Part of a small language model's weights.
Architecture: learned positions, no biases in attention or MLP, tied embeddings.
Training: a variant of Muon for these matrices, 456M tokens.
Each number is 200 + 40 x the weight over its row's rms, rounded and kept within 0 to 999. Layers, rows and columns count from 0. The size before them is the row's rms in percent of the matrix's.

# layer 3 attention output, 320x320, rms 0.079, rows 173-260, columns 80-159
095,194,211,180,216,174,219,162,225,202,217,137,167,174,188,223,196,197,218,221,158,213,261,136,239,165,233,212,193,209,188,217,207,204,232,213,213,188,176,193,179,142,202,245,210,176,201,182,139,193,198,189,173,247,196,177,172,170,230,246,109,186,222,131,152,222,234,114,176,140,179,265,244,274,116,236,176,239,133,240,195
098,224,175,162,174,195,244,188,167,230,136,178,199,196,166,162,238,245,217,203,234,193,209,222,116,231,235,203,152,229,160,199,224,199,143,200,197,192,199,226,191,186,236,256,218,271,203,219,224,117,139,232,195,173,170,236,177,204,282,276,301,173,174,123,126,159,134,161,127,171,124,219,218,127,272,105,237,141,171,170,209
094,152,162,264,247,212,177,260,225,191,232,167,236,190,209,169,189,245,218,210,182,227,176,228,230,257,186,150,105,141,201,231,205,186,227,114,215,145,241,207,280,206,222,227,239,198,222,192,205,139,159,158,202,203,161,209,196,213,231,151,223,142,126,137,178,176,211,207,182,198,297,187,261,118,217,244,162,152,229,177,230
105,176,188,192,230,194,161,221,191,196,231,218,199,199,246,264,157,195,197,161,236,166,200,193,216,210,181,195,225,209,185,183,264,268,127,231,200,152,227,213,261,170,207,153,137,165,233,192,221,225,154,170,179,262,180,178,281,95,188,140,152,266,203,234,280,235,163,228,167,179,144,188,219,194,244,229,222,167,260,181,161
102,163,194,227,184,193,232,204,197,185,164,270,192,181,245,214,221,193,171,199,220,228,185,174,281,185,216,198,244,199,226,204,223,171,218,187,214,145,215,170,200,195,158,218,184,196,218,214,163,301,136,257,216,207,279,149,193,140,216,259,171,169,182,119,237,207,210,162,191,191,286,136,215,175,287,225,254,200,190,296,177
099,180,196,225,173,193,220,150,209,177,190,216,237,203,254,217,190,152,199,147,139,185,240,191,157,213,190,187,205,220,241,233,179,231,215,246,181,218,192,166,249,207,206,254,180,241,201,194,235,113,160,175,175,149,231,120,192,192,187,175,332,222,208,292,208,150,156,153,271,217,257,249,170,219,182,115,218,218,211,151,119
098,234,177,197,204,200,196,171,213,207,155,237,196,230,210,243,178,241,226,204,149,166,179,154,169,179,126,179,276,158,222,206,249,234,198,150,192,175,217,268,174,159,188,201,185,200,206,196,138,184,163,255,260,221,152,109,169,163,280,240,235,198,215,245,175,152,199,158,193,148,233,180,240,170,183,219,69,148,174,221,167
093,170,239,217,181,232,141,177,178,187,192,172,178,159,218,175,179,156,136,196,210,186,170,156,223,203,214,129,146,206,214,161,215,197,231,188,222,136,168,201,126,203,211,227,187,107,189,173,212,195,261,261,240,197,142,207,201,159,188,215,94,82,108,204,213,177,199,183,173,230,170,302,202,181,169,214,165,185,188,110,177
091,204,232,210,237,139,169,172,161,185,173,209,130,191,230,205,243,228,146,237,148,230,202,234,205,171,234,254,187,201,188,254,172,169,171,242,220,254,230,291,201,191,140,210,152,152,195,251,221,127,184,217,175,214,185,194,185,247,211,217,205,331,183,236,346,213,109,174,243,280,222,203,139,244,220,167,264,219,174,284,160
104,221,229,146,174,157,256,177,181,150,197,181,232,183,174,162,253,153,191,235,204,237,219,267,120,179,222,214,222,195,117,138,171,147,197,202,180,209,195,159,173,189,169,199,102,239,141,151,248,274,194,286,169,227,221,173,195,160,251,205,164,194,230,168,244,199,167,222,174,161,239,200,65,186,189,191,306,171,113,219,208
098,199,199,199,217,172,186,251,198,233,234,197,221,179,174,252,211,219,150,208,136,229,172,219,197,154,212,150,186,196,182,203,192,280,179,194,214,152,194,170,241,232,221,176,165,219,282,193,223,259,249,143,244,252,80,212,232,206,249,285,218,284,277,171,201,264,189,231,150,197,189,173,199,275,199,190,222,124,227,202,247
096,236,222,184,203,212,187,168,189,117,255,158,223,187,169,242,155,162,216,208,196,178,230,225,215,177,149,170,219,192,177,185,236,183,226,210,204,191,170,231,139,236,265,217,207,190,165,147,193,218,116,217,208,184,189,207,173,166,145,184,164,124,243,245,238,256,198,251,117,264,138,268,222,194,245,193,201,229,156,234,253
108,208,151,169,202,223,227,179,182,245,175,149,247,234,215,166,168,232,207,201,154,195,247,242,196,229,222,182,219,226,187,237,232,249,145,191,276,214,201,211,175,209,219,243,219,227,253,184,153,151,228,133,141,249,202,225,247,165,197,192,122,204,195,211,184,228,153,253,234,162,187,164,152,259,189,196,248,261,228,217,262
097,207,239,235,162,218,148,226,215,157,229,207,175,148,215,229,172,195,220,167,216,232,237,153,180,198,178,207,180,175,200,258,153,161,265,237,191,284,195,175,190,229,202,154,200,240,209,258,171,172,102,257,238,219,208,259,139,212,206,231,173,187,130,226,264,211,202,212,148,202,218,204,159,214,224,159,250,333,154,103,170
097,176,216,209,231,146,189,255,193,251,191,176,190,218,185,224,128,197,227,173,196,217,215,230,203,146,184,171,190,164,234,146,232,192,221,213,206,174,232,227,147,224,196,252,213,156,278,154,206,204,218,142,210,172,147,166,193,109,130,264,172,192,227,242,215,216,136,210,194,260,164,170,129,184,210,167,237,239,280,188,131
103,224,227,245,200,197,216,182,199,229,269,242,168,255,150,210,154,195,201,94,228,193,170,156,205,128,184,215,218,164,200,218,186,189,205,240,216,210,190,182,180,198,271,260,218,224,232,201,255,242,175,225,205,170,152,233,156,135,177,297,244,164,256,155,228,189,272,104,198,214,120,164,170,134,272,235,175,205,100,192,213
113,162,165,249,168,200,227,271,193,154,189,216,214,217,166,190,234,178,196,244,140,228,175,180,229,197,189,189,159,212,216,157,199,216,173,166,232,260,268,214,209,208,183,169,172,203,162,277,193,182,213,183,169,233,182,137,196,272,167,140,256,143,198,203,220,194,247,92,215,183,228,275,199,113,141,224,255,234,241,205,188
096,167,204,215,142,238,198,291,165,204,160,187,193,203,187,199,208,214,173,257,166,203,154,169,223,209,171,154,235,130,265,166,228,162,199,192,182,223,205,211,212,178,175,129,209,115,278,223,152,191,160,238,198,210,255,181,190,159,200,201,144,160,153,225,215,193,303,204,231,166,187,172,169,151,223,205,217,185,127,127,184
103,184,236,134,187,195,137,136,236,185,246,235,242,242,224,188,196,205,195,114,190,197,212,211,219,174,197,232,160,228,163,174,239,148,218,228,211,188,214,248,213,187,248,162,265,223,217,121,197,256,120,207,172,218,198,146,172,202,165,256,173,196,237,69,258,204,234,155,172,160,159,319,178,250,191,112,235,233,186,157,159
097,177,210,233,179,167,171,248,229,181,247,186,209,193,226,172,152,283,233,249,176,235,173,227,174,209,186,147,237,92,291,170,203,206,190,197,153,220,200,156,191,152,157,180,205,180,256,253,198,297,175,227,281,134,149,239,200,234,193,135,242,190,228,221,234,157,132,173,211,269,235,157,166,226,211,199,230,178,244,171,168
104,150,209,220,279,173,217,147,211,240,198,133,120,177,178,206,141,199,226,204,270,249,197,200,203,174,221,204,251,189,186,189,201,247,163,246,194,194,141,211,140,224,237,278,248,193,193,206,199,238,103,211,128,242,259,225,128,183,204,243,155,259,173,112,192,163,145,249,169,198,193,241,185,171,260,175,192,151,172,258,178
103,190,164,212,218,188,204,209,175,236,196,222,203,166,157,178,223,154,199,218,246,187,204,205,202,212,145,173,257,211,166,200,229,256,177,175,231,241,130,198,182,138,137,293,234,215,251,162,221,254,227,276,177,218,217,271,207,189,187,257,314,116,188,241,247,279,184,131,158,209,205,168,174,164,233,289,199,181,224,207,198
107,157,193,222,210,235,205,207,197,205,138,171,194,170,209,249,160,219,150,136,177,291,194,184,200,141,237,225,196,172,214,188,225,159,153,215,193,178,229,186,230,199,189,171,160,217,163,146,146,250,162,258,252,95,201,200,120,275,268,183,245,178,215,217,218,163,223,226,239,177,172,178,133,153,171,157,202,145,231,115,240
096,252,194,223,224,199,196,187,249,202,176,249,206,215,185,182,155,149,221,136,134,262,174,229,193,191,171,154,201,199,173,174,194,216,223,157,238,201,221,216,130,194,260,177,204,198,182,195,186,232,278,256,196,259,204,155,199,228,223,232,168,120,274,157,302,213,281,181,172,238,183,122,191,229,232,202,178,112,205,160,156
096,229,231,190,236,264,174,173,185,255,142,203,193,233,204,199,227,198,206,186,241,151,166,215,172,201,178,242,221,174,220,222,215,144,179,233,186,204,210,237,179,184,223,327,192,225,146,222,279,198,178,158,179,230,169,68,177,194,321,102,196,245,209,246,229,168,163,250,189,322,173,207,216,233,276,169,165,201,203,271,138
097,212,234,218,238,250,222,239,182,222,157,274,175,230,235,205,129,217,154,180,144,115,156,194,280,166,166,168,171,220,208,224,195,207,207,204,166,169,152,243,118,164,175,200,242,175,223,165,193,286,210,117,165,205,204,122,180,140,174,154,237,165,91,270,141,183,264,169,200,132,207,206,222,181,209,160,208,196,154,155,227
097,208,151,163,199,196,224,170,260,231,214,195,189,212,222,241,216,248,266,199,159,175,193,271,173,229,191,182,177,219,212,218,145,196,157,179,268,206,187,186,201,189,192,201,258,188,203,143,181,199,180,114,197,230,228,131,140,266,192,171,225,161,296,152,208,207,234,149,182,226,135,218,237,135,266,184,177,236,196,222,262
096,214,196,224,214,250,191,222,154,151,184,197,177,176,95,232,185,221,229,204,175,172,221,160,187,208,182,181,222,213,203,163,156,149,251,132,220,179,144,240,78,211,213,224,158,176,212,260,233,70,217,184,168,212,177,188,164,161,217,155,180,118,158,274,225,231,266,82,199,239,182,264,215,226,165,180,167,242,141,269,166
097,217,180,208,230,183,185,262,214,213,208,171,176,260,222,198,253,230,135,218,174,222,226,168,181,261,199,159,187,211,226,177,175,237,242,181,213,214,177,197,184,202,141,201,207,155,198,273,185,156,257,223,100,239,239,198,220,206,298,110,152,164,205,155,289,191,174,262,192,232,173,170,172,245,314,150,252,208,204,210,224
096,178,241,210,206,211,148,186,216,219,133,183,182,204,248,256,197,170,200,216,237,208,176,233,150,189,168,257,180,229,179,183,204,215,216,201,236,214,171,196,183,194,206,186,171,205,134,192,228,219,167,231,203,204,165,144,126,231,237,233,200,181,153,248,176,221,204,248,168,182,153,300,196,272,175,206,233,211,209,212,185
091,99,181,211,202,181,203,176,154,192,199,166,204,183,194,184,254,234,280,288,204,198,215,242,209,141,193,178,245,208,144,241,175,215,238,110,205,211,189,117,156,114,178,196,202,205,219,171,208,195,174,143,141,186,117,194,215,243,157,163,264,302,235,231,176,161,202,161,183,157,277,192,262,242,175,158,114,133,283,214,313
105,216,219,178,172,181,161,217,232,195,207,176,236,143,141,211,159,210,223,218,193,261,180,229,261,220,170,142,154,177,215,176,160,128,253,222,228,209,194,200,208,201,245,200,267,175,226,203,229,192,185,164,182,130,230,299,242,299,223,233,139,140,266,233,240,235,229,271,251,218,138,192,223,168,133,179,182,200,124,147,240
102,203,252,190,165,223,173,207,241,227,164,246,208,237,137,183,189,213,228,218,223,173,193,141,173,237,224,194,142,165,294,216,217,175,221,213,177,242,138,236,98,217,296,216,226,230,164,222,219,234,254,204,220,194,81,198,212,191,253,210,250,163,172,176,238,245,226,102,111,269,134,226,172,157,227,153,218,209,205,228,216
095,204,196,185,222,217,199,268,212,209,230,162,207,242,208,234,244,245,269,283,217,154,198,163,194,208,211,221,145,205,201,313,157,176,192,226,172,186,209,257,152,212,211,228,181,255,157,264,274,203,176,182,185,207,176,244,250,255,143,189,266,219,207,202,193,274,264,261,180,143,221,161,166,221,158,249,177,251,109,288,229
105,135,273,201,203,224,216,229,194,238,166,157,180,256,185,144,210,183,140,271,224,196,260,128,220,185,233,204,198,189,217,180,264,228,197,174,203,181,178,253,215,238,160,167,209,214,173,135,137,114,136,190,272,199,221,176,110,261,183,223,132,267,156,219,93,248,213,200,145,196,184,270,190,222,174,182,216,225,148,185,205
100,224,163,222,177,205,202,191,145,240,159,203,199,222,166,238,215,229,126,209,192,266,141,221,167,125,197,206,240,229,182,213,266,141,154,150,205,204,250,247,195,167,229,216,176,192,197,140,174,187,153,231,201,97,121,285,119,163,205,199,136,233,208,179,209,292,218,226,103,92,259,236,219,249,183,165,154,136,186,225,181
091,237,198,214,206,197,196,111,204,210,225,245,209,158,213,179,182,203,176,177,185,209,194,220,226,199,215,186,190,221,234,234,118,168,230,101,226,257,174,227,124,209,217,251,199,195,148,226,191,66,215,197,220,167,171,225,243,116,294,182,163,266,233,203,222,193,183,172,269,215,199,189,206,238,207,215,231,274,309,190,169
095,180,238,169,213,144,178,162,194,157,247,175,196,178,257,159,176,176,223,277,138,209,228,207,209,173,250,215,214,247,202,217,240,131,165,174,212,162,185,146,169,202,163,185,204,203,231,220,234,241,217,164,188,163,206,184,181,197,113,230,242,152,139,164,143,150,180,194,108,292,228,149,108,145,203,209,169,144,157,226,204
105,128,217,240,238,223,141,261,167,174,174,156,159,221,188,216,258,189,162,272,234,175,193,244,186,198,273,215,192,209,238,219,229,225,200,215,213,156,206,189,248,166,207,240,215,186,187,220,232,152,134,196,140,197,299,249,226,212,234,256,210,155,174,158,202,119,146,242,218,321,213,250,224,126,182,227,92,203,170,254,244
096,195,195,240,194,209,220,228,180,204,200,179,150,211,193,204,177,218,152,257,224,199,168,306,193,126,164,169,113,178,283,165,209,241,240,250,215,145,198,243,217,135,222,193,185,208,225,197,170,277,236,258,275,231,180,249,159,158,196,340,278,231,206,197,169,203,184,201,145,208,116,232,211,194,191,212,160,193,194,254,231
101,197,173,203,195,205,165,223,182,140,276,190,214,210,234,171,217,196,213,178,159,166,149,216,156,200,232,239,186,216,191,155,194,258,185,271,214,158,168,202,238,210,178,133,166,171,142,170,192,162,268,178,240,202,283,188,197,235,206,249,213,137,313,168,211,227,210,156,228,218,172,126,233,182,213,180,197,192,233,223,215
101,256,183,144,204,168,162,241,283,181,223,227,205,171,252,158,166,184,204,159,174,177,202,215,171,111,177,188,129,193,214,133,165,188,266,180,191,190,227,199,180,233,272,173,149,185,216,179,229,193,202,242,252,220,189,127,194,224,109,252,277,104,193,161,222,253,259,212,135,214,127,220,252,81,238,98,216,120,180,168,128
097,221,225,188,160,178,216,141,221,166,171,207,168,210,221,227,174,151,174,178,172,187,208,206,114,212,207,192,163,234,206,207,220,196,181,210,191,234,182,191,259,212,146,196,186,221,180,158,142,177,295,208,232,126,211,282,156,140,287,171,200,159,190,262,228,118,129,233,144,117,227,280,166,152,183,97,155,216,213,205,196
093,266,198,192,233,208,140,213,204,137,268,196,213,198,203,151,197,162,182,230,181,176,202,220,175,198,168,207,130,250,180,142,225,138,192,209,214,214,222,169,240,234,230,219,121,233,192,216,185,162,204,249,205,182,230,187,187,169,187,223,241,114,149,273,123,196,178,156,198,175,161,101,184,101,198,151,178,152,233,219,257
095,219,171,234,223,221,201,154,252,185,203,204,189,175,205,172,199,148,172,170,170,228,179,223,226,187,200,254,155,250,136,273,240,159,264,191,196,148,175,181,187,187,218,194,170,210,224,165,223,194,231,90,164,191,204,146,199,204,247,237,168,259,208,176,195,218,250,196,263,126,227,173,207,162,163,141,235,195,181,224,155
096,186,201,207,215,238,179,231,240,232,245,280,203,218,172,168,147,208,155,220,210,175,153,147,274,217,228,114,209,211,193,232,171,236,187,180,213,240,173,248,148,203,209,194,286,113,229,208,182,151,186,168,183,190,190,294,184,214,219,137,227,212,185,242,207,206,236,226,216,147,141,197,224,191,169,164,265,241,186,206,281
101,222,208,215,235,187,191,170,215,210,141,198,291,185,144,204,202,147,159,225,182,203,264,221,168,163,162,200,137,267,206,202,207,232,203,190,181,194,191,174,211,178,221,184,209,227,180,169,170,197,199,92,234,129,236,150,211,277,159,189,168,198,218,233,120,228,217,186,227,121,264,186,122,205,234,166,249,158,199,241,161
095,187,223,248,190,182,183,229,191,155,195,178,179,224,242,240,158,188,194,209,167,252,262,219,265,164,134,202,226,202,239,275,281,251,204,247,219,179,196,149,149,155,141,186,160,267,210,199,233,188,230,291,261,262,174,244,214,218,163,139,227,252,150,305,267,176,213,178,165,166,101,121,197,174,202,219,232,192,219,236,153
102,207,183,176,174,143,197,195,221,155,236,214,210,198,253,218,197,174,216,192,253,187,162,178,241,218,185,221,235,195,200,163,171,206,203,195,197,144,260,243,215,181,132,193,179,176,188,198,258,220,297,183,218,172,155,188,159,193,193,196,234,102,142,213,200,228,185,278,240,193,138,254,249,203,239,195,160,207,188,228,160
100,226,197,177,238,170,252,217,238,155,209,164,162,191,275,194,184,285,211,179,192,234,183,170,195,206,225,242,201,229,246,207,150,101,203,171,148,247,192,108,190,228,241,262,187,215,240,199,187,139,232,222,202,213,207,171,216,161,272,172,146,170,165,65,134,172,211,130,246,152,215,212,218,193,213,104,238,194,141,191,174
109,168,165,238,235,194,180,207,115,227,159,195,145,230,250,258,163,177,232,235,256,173,172,190,153,164,144,208,225,178,157,206,231,236,244,184,211,219,195,202,217,185,194,221,170,213,129,193,215,246,168,242,212,196,211,210,200,167,111,226,298,281,180,267,219,162,173,189,223,158,157,161,250,196,181,141,112,202,247,232,252
103,249,262,167,174,206,277,147,211,143,165,227,194,218,145,174,175,220,217,139,184,218,197,238,167,190,206,203,207,182,202,168,164,219,219,155,222,241,133,237,227,223,162,197,173,246,228,196,216,212,189,174,125,141,213,124,134,191,207,285,116,209,194,272,241,98,162,200,277,185,206,211,225,174,170,149,194,174,210,281,224
099,258,194,244,173,221,201,229,158,243,213,203,247,194,204,153,274,174,193,277,184,218,218,169,224,222,176,255,147,150,186,159,204,233,189,196,260,214,254,210,170,217,237,186,170,95,152,171,167,208,214,165,319,184,208,181,248,135,268,173,101,126,205,250,220,191,185,203,198,165,154,143,127,220,218,316,252,247,213,272,328
101,164,188,232,203,217,229,189,175,227,114,219,181,174,173,229,202,205,221,185,250,268,242,196,240,202,188,195,237,149,203,177,189,222,150,232,196,188,216,224,228,240,153,249,215,224,164,209,197,142,145,217,168,157,175,313,180,173,298,252,217,230,170,211,116,150,149,262,167,187,203,179,266,202,213,194,246,245,234,157,283
099,216,206,188,229,186,180,162,191,187,196,148,148,170,211,156,205,224,198,236,164,191,145,234,178,170,215,183,245,187,240,157,187,147,190,191,170,261,194,197,211,176,146,206,183,120,223,204,157,196,218,196,184,201,202,203,242,121,170,238,176,201,140,197,195,215,148,234,208,169,228,174,191,197,132,188,189,232,193,236,267
101,197,237,202,143,239,225,195,210,190,194,191,228,167,180,176,243,131,190,174,220,156,215,245,162,144,208,232,154,210,152,197,227,162,144,172,183,290,241,248,282,222,170,214,214,211,167,149,150,272,176,260,187,198,224,215,232,189,170,248,177,188,146,193,224,203,186,299,232,239,219,270,202,227,154,242,261,263,157,264,193
097,211,257,137,184,226,198,233,198,192,151,218,158,223,201,191,178,200,227,166,202,194,193,203,229,200,261,192,228,189,263,237,189,225,159,232,208,151,195,189,135,184,186,227,192,170,181,237,163,247,158,233,229,187,196,115,277,155,213,189,149,231,169,273,159,171,200,132,168,194,213,110,131,137,240,164,287,281,183,184,156
118,207,287,173,205,177,174,162,174,176,136,191,181,219,225,169,188,188,178,165,160,163,156,223,206,187,201,197,189,216,174,163,151,166,267,196,180,171,240,198,159,178,141,263,194,155,214,186,260,203,130,152,196,201,177,174,175,203,157,290,132,201,184,154,158,244,180,311,233,178,189,318,289,291,162,112,195,194,194,304,229
105,155,168,234,203,238,255,214,222,142,196,190,186,191,216,213,183,140,216,168,248,216,144,184,211,225,183,197,213,182,261,109,230,211,203,226,196,131,174,172,244,232,189,196,227,232,166,206,159,88,193,131,205,212,312,141,172,130,147,205,281,181,241,166,232,221,189,206,177,147,179,158,229,182,240,195,246,121,178,176,175
104,155,187,178,237,211,203,158,202,177,218,183,162,224,194,181,211,165,215,166,210,245,201,176,223,124,228,184,227,222,183,238,124,211,236,171,266,217,141,173,174,184,258,247,226,187,221,174,178,129,151,201,231,175,129,195,127,310,291,212,232,181,212,124,205,217,88,153,237,113,202,237,188,244,131,250,162,241,206,223,130
095,172,185,243,169,169,157,202,250,169,206,173,188,173,198,140,234,234,216,245,172,235,221,218,217,159,184,199,297,101,166,139,289,227,203,147,215,232,156,203,246,199,202,190,187,194,227,168,195,190,222,209,189,240,164,279,241,150,166,226,97,243,179,213,182,237,229,245,176,260,238,262,298,204,211,189,192,180,305,113,177
106,217,219,223,217,218,241,216,256,246,261,247,156,252,216,185,178,163,253,166,190,185,202,112,220,246,200,227,211,215,238,190,189,186,234,176,149,304,150,174,208,188,226,176,190,216,206,243,203,295,264,283,208,159,154,221,150,187,184,173,194,185,159,213,193,120,289,121,259,192,151,217,217,239,233,151,224,255,248,177,196
100,180,200,235,102,179,236,178,182,164,240,183,232,192,210,192,208,175,185,195,208,252,247,174,250,276,216,154,171,199,193,157,203,221,193,194,193,224,213,166,226,182,157,159,218,179,219,191,165,147,206,300,218,273,171,262,196,212,251,224,189,236,227,144,206,212,226,196,129,213,143,131,122,164,197,176,224,244,241,201,162
100,189,212,188,215,236,178,211,180,255,250,165,222,156,169,146,224,138,182,167,176,162,141,275,184,270,277,252,146,237,215,186,182,202,221,189,270,209,216,234,213,237,332,278,201,151,178,136,182,198,287,176,266,103,157,164,196,193,129,232,235,223,252,71,114,168,159,201,220,193,212,216,160,218,194,287,186,238,213,114,200
093,184,189,291,150,198,223,208,233,110,143,147,134,207,171,161,196,247,190,178,180,196,142,145,229,243,211,169,193,215,128,203,242,207,265,243,188,168,206,163,153,259,189,226,174,191,222,228,162,152,191,203,159,225,298,240,154,114,167,239,160,178,226,147,204,227,229,209,261,223,157,180,260,144,199,155,180,185,163,198,193
097,237,218,167,197,174,183,158,202,207,205,233,197,248,227,242,225,225,200,196,177,215,171,243,206,175,237,197,189,178,224,192,153,211,181,228,188,274,209,183,238,215,253,230,221,215,251,240,235,184,227,120,133,229,171,120,196,237,232,248,275,230,201,202,237,222,208,203,284,215,136,246,154,204,137,269,220,214,218,124,274
107,192,208,193,197,201,160,231,186,245,260,211,236,197,203,168,191,168,150,265,204,164,211,133,212,238,150,172,213,179,217,169,149,142,244,216,209,198,205,193,206,199,195,228,194,204,202,192,221,269,236,187,142,218,234,247,273,248,239,146,163,156,194,256,110,163,189,212,236,251,191,204,196,166,157,186,233,275,186,138,285
102,190,171,240,159,290,296,230,144,190,217,197,241,231,172,180,208,166,183,195,251,158,125,163,196,202,231,192,198,278,189,198,211,172,146,199,194,182,174,225,216,189,213,192,248,195,162,267,189,151,298,250,230,188,259,226,87,226,119,219,206,268,222,196,206,224,170,266,129,120,225,282,248,186,287,169,260,134,50,257,228
094,268,219,168,202,165,165,176,181,182,209,237,234,225,163,233,181,198,215,237,222,174,242,167,206,145,138,178,188,212,128,164,222,268,256,181,220,191,182,201,249,164,187,211,233,194,178,219,206,149,208,172,202,202,181,177,297,185,106,228,229,134,157,228,170,217,226,229,291,295,312,220,189,178,165,193,152,220,145,268,226
108,190,137,225,158,174,200,191,163,248,201,162,166,167,241,211,216,231,240,225,139,171,255,217,227,213,127,229,192,209,174,236,151,136,191,207,203,180,230,134,170,210,193,200,213,171,163,197,213,247,237,206,144,216,239,232,246,278,185,85,195,238,223,190,186,298,208,216,189,174,278,209,214,188,161,172,173,177,231,272,187
095,174,138,230,200,197,147,240,193,201,215,175,218,175,241,181,171,120,179,203,209,212,193,227,253,228,200,238,173,265,213,165,210,138,275,196,198,175,238,163,130,229,175,161,149,170,163,184,172,192,284,307,292,131,226,155,195,130,238,124,181,178,251,165,149,168,181,275,323,212,278,149,189,290,182,166,224,178,229,191,188
098,195,207,205,225,207,215,181,160,161,161,171,225,181,248,177,149,194,194,188,168,159,175,157,183,178,216,185,271,221,207,206,209,207,242,258,234,155,255,246,169,249,132,173,227,184,187,186,217,143,150,114,193,138,126,148,155,134,227,208,232,206,216,175,128,193,102,136,149,135,256,180,197,257,169,273,148,215,185,205,153
100,188,181,245,162,268,222,164,267,179,160,199,156,267,214,165,225,225,216,151,220,182,197,221,164,169,149,217,147,251,180,195,141,183,280,200,166,206,146,149,208,172,196,207,198,180,310,196,156,199,152,213,200,212,241,176,192,257,172,220,158,98,187,170,186,142,280,163,254,203,165,216,183,257,254,228,234,271,230,252,219
096,207,221,150,224,257,193,273,178,238,134,160,163,243,219,242,141,249,186,170,170,210,225,177,67,199,240,163,204,234,227,231,174,220,215,222,184,193,209,200,194,172,205,270,177,193,194,171,193,133,193,327,181,148,191,125,231,207,218,197,176,243,219,172,162,140,232,163,189,277,183,268,164,204,89,185,179,206,193,222,153
093,223,234,158,207,173,247,129,199,237,281,192,175,162,179,224,168,214,201,175,208,225,211,172,161,195,244,213,181,198,183,211,179,203,205,199,208,179,179,221,238,219,185,245,192,209,200,218,230,217,162,256,240,272,219,127,301,207,224,177,208,223,246,135,251,111,131,168,246,181,195,198,266,231,131,213,179,251,189,208,76
099,199,209,201,207,241,248,93,183,192,156,246,223,181,213,199,204,222,172,200,230,182,177,205,172,216,230,170,199,289,224,217,126,193,220,233,181,139,202,167,168,194,184,227,207,217,157,198,200,97,255,211,166,260,231,194,105,196,180,184,229,207,212,127,115,112,228,216,246,152,115,180,212,281,237,191,209,221,225,147,210
100,183,210,207,190,191,183,228,186,226,133,184,224,207,246,232,183,244,167,146,227,242,234,201,222,249,124,173,244,180,231,132,214,226,248,146,215,157,172,163,187,252,179,169,153,126,247,169,267,167,136,262,237,172,201,229,218,260,228,218,214,189,224,306,192,175,343,258,137,171,231,193,183,181,213,95,195,289,232,128,238
092,157,183,166,153,177,190,174,160,223,201,183,192,188,259,177,128,180,173,159,184,238,165,113,188,151,177,209,209,219,184,279,196,197,221,190,172,235,202,148,185,197,174,223,184,227,219,211,209,226,283,190,216,224,175,176,111,171,220,134,308,283,171,186,191,160,191,224,194,218,180,271,152,179,143,193,210,152,190,165,107
102,149,156,186,248,258,178,195,142,156,164,180,203,189,160,183,144,254,199,208,238,172,183,165,201,179,159,184,182,249,177,230,179,169,246,191,201,257,165,265,180,184,203,234,214,187,194,179,224,245,262,193,219,118,258,184,161,169,197,262,237,266,96,193,227,215,276,181,224,196,195,265,214,198,174,254,134,149,155,201,217
100,190,225,193,199,192,223,184,193,190,215,239,195,172,216,182,142,180,223,242,185,218,229,184,157,211,219,155,218,220,183,198,145,205,208,187,220,233,195,145,196,165,223,174,225,154,173,176,199,218,222,162,228,253,201,190,240,197,191,227,176,209,197,174,125,211,209,217,173,226,235,167,250,184,173,194,256,140,231,198,264
104,212,172,186,286,228,220,180,205,183,146,231,229,178,178,249,208,163,219,208,227,153,175,242,159,232,209,221,166,202,190,167,191,245,238,207,181,160,231,202,215,183,266,208,213,232,179,158,250,236,182,117,167,174,123,148,191,278,172,227,188,120,211,240,237,163,186,179,247,96,173,212,201,257,179,184,192,151,182,145,167
102,200,237,149,183,174,210,127,189,172,163,214,186,210,192,183,158,209,250,136,190,177,201,207,138,181,202,186,215,197,207,174,211,242,223,157,209,219,158,171,172,168,214,259,180,209,203,198,190,251,196,222,140,185,77,95,142,252,200,243,237,233,241,151,159,138,204,209,132,144,161,238,210,202,235,227,174,185,230,103,102
104,265,150,208,181,216,161,200,231,171,282,307,247,150,186,209,210,232,193,184,234,221,172,167,255,224,161,206,152,206,201,258,176,188,239,172,177,210,174,179,227,193,194,153,253,160,261,204,197,255,232,166,292,130,285,209,204,236,253,177,274,143,177,200,235,188,279,190,178,115,195,176,140,249,164,288,228,145,206,181,154
104,212,240,188,181,232,232,198,213,181,124,204,227,202,148,262,188,272,185,212,178,209,221,127,163,167,187,172,204,244,229,260,204,228,217,164,233,224,180,205,191,142,159,198,206,262,233,239,217,191,184,182,161,227,179,199,226,183,163,183,187,289,188,185,153,154,212,217,167,204,184,367,216,147,170,207,184,172,202,278,156
104,182,169,172,204,210,211,170,258,225,257,174,171,253,217,181,202,144,200,227,195,188,203,191,231,199,201,194,165,228,169,230,221,147,191,199,195,161,185,88,230,210,257,244,246,225,149,225,192,176,254,104,202,185,331,210,245,283,178,216,187,253,226,142,157,117,168,157,188,265,243,223,223,214,236,184,144,222,249,248,239
110,164,215,210,228,225,203,161,116,158,149,183,164,200,231,196,202,248,206,233,181,206,265,216,179,226,245,213,252,143,194,267,185,167,197,245,211,241,170,174,179,213,184,191,198,152,174,252,202,317,120,276,269,229,258,325,196,144,198,214,185,251,108,179,106,140,192,145,192,245,254,267,217,202,199,229,208,153,251,224,184
101,148,168,194,228,190,197,166,226,212,181,134,125,168,183,225,190,248,263,168,236,195,242,205,159,214,193,233,185,183,182,288,224,186,170,150,154,201,232,173,221,244,244,278,252,216,139,173,203,155,117,162,248,233,384,147,235,205,257,291,198,228,209,172,177,215,176,107,196,239,241,177,171,167,211,191,118,148,233,135,166
090,170,225,174,201,199,240,122,136,163,166,220,213,220,189,211,177,230,126,204,217,221,151,229,197,237,223,225,222,224,158,161,162,214,179,258,216,261,243,286,193,149,187,261,221,240,185,131,234,174,171,176,106,198,155,196,136,196,258,262,145,140,214,255,266,191,91,122,155,213,163,201,241,152,193,161,189,150,229,203,196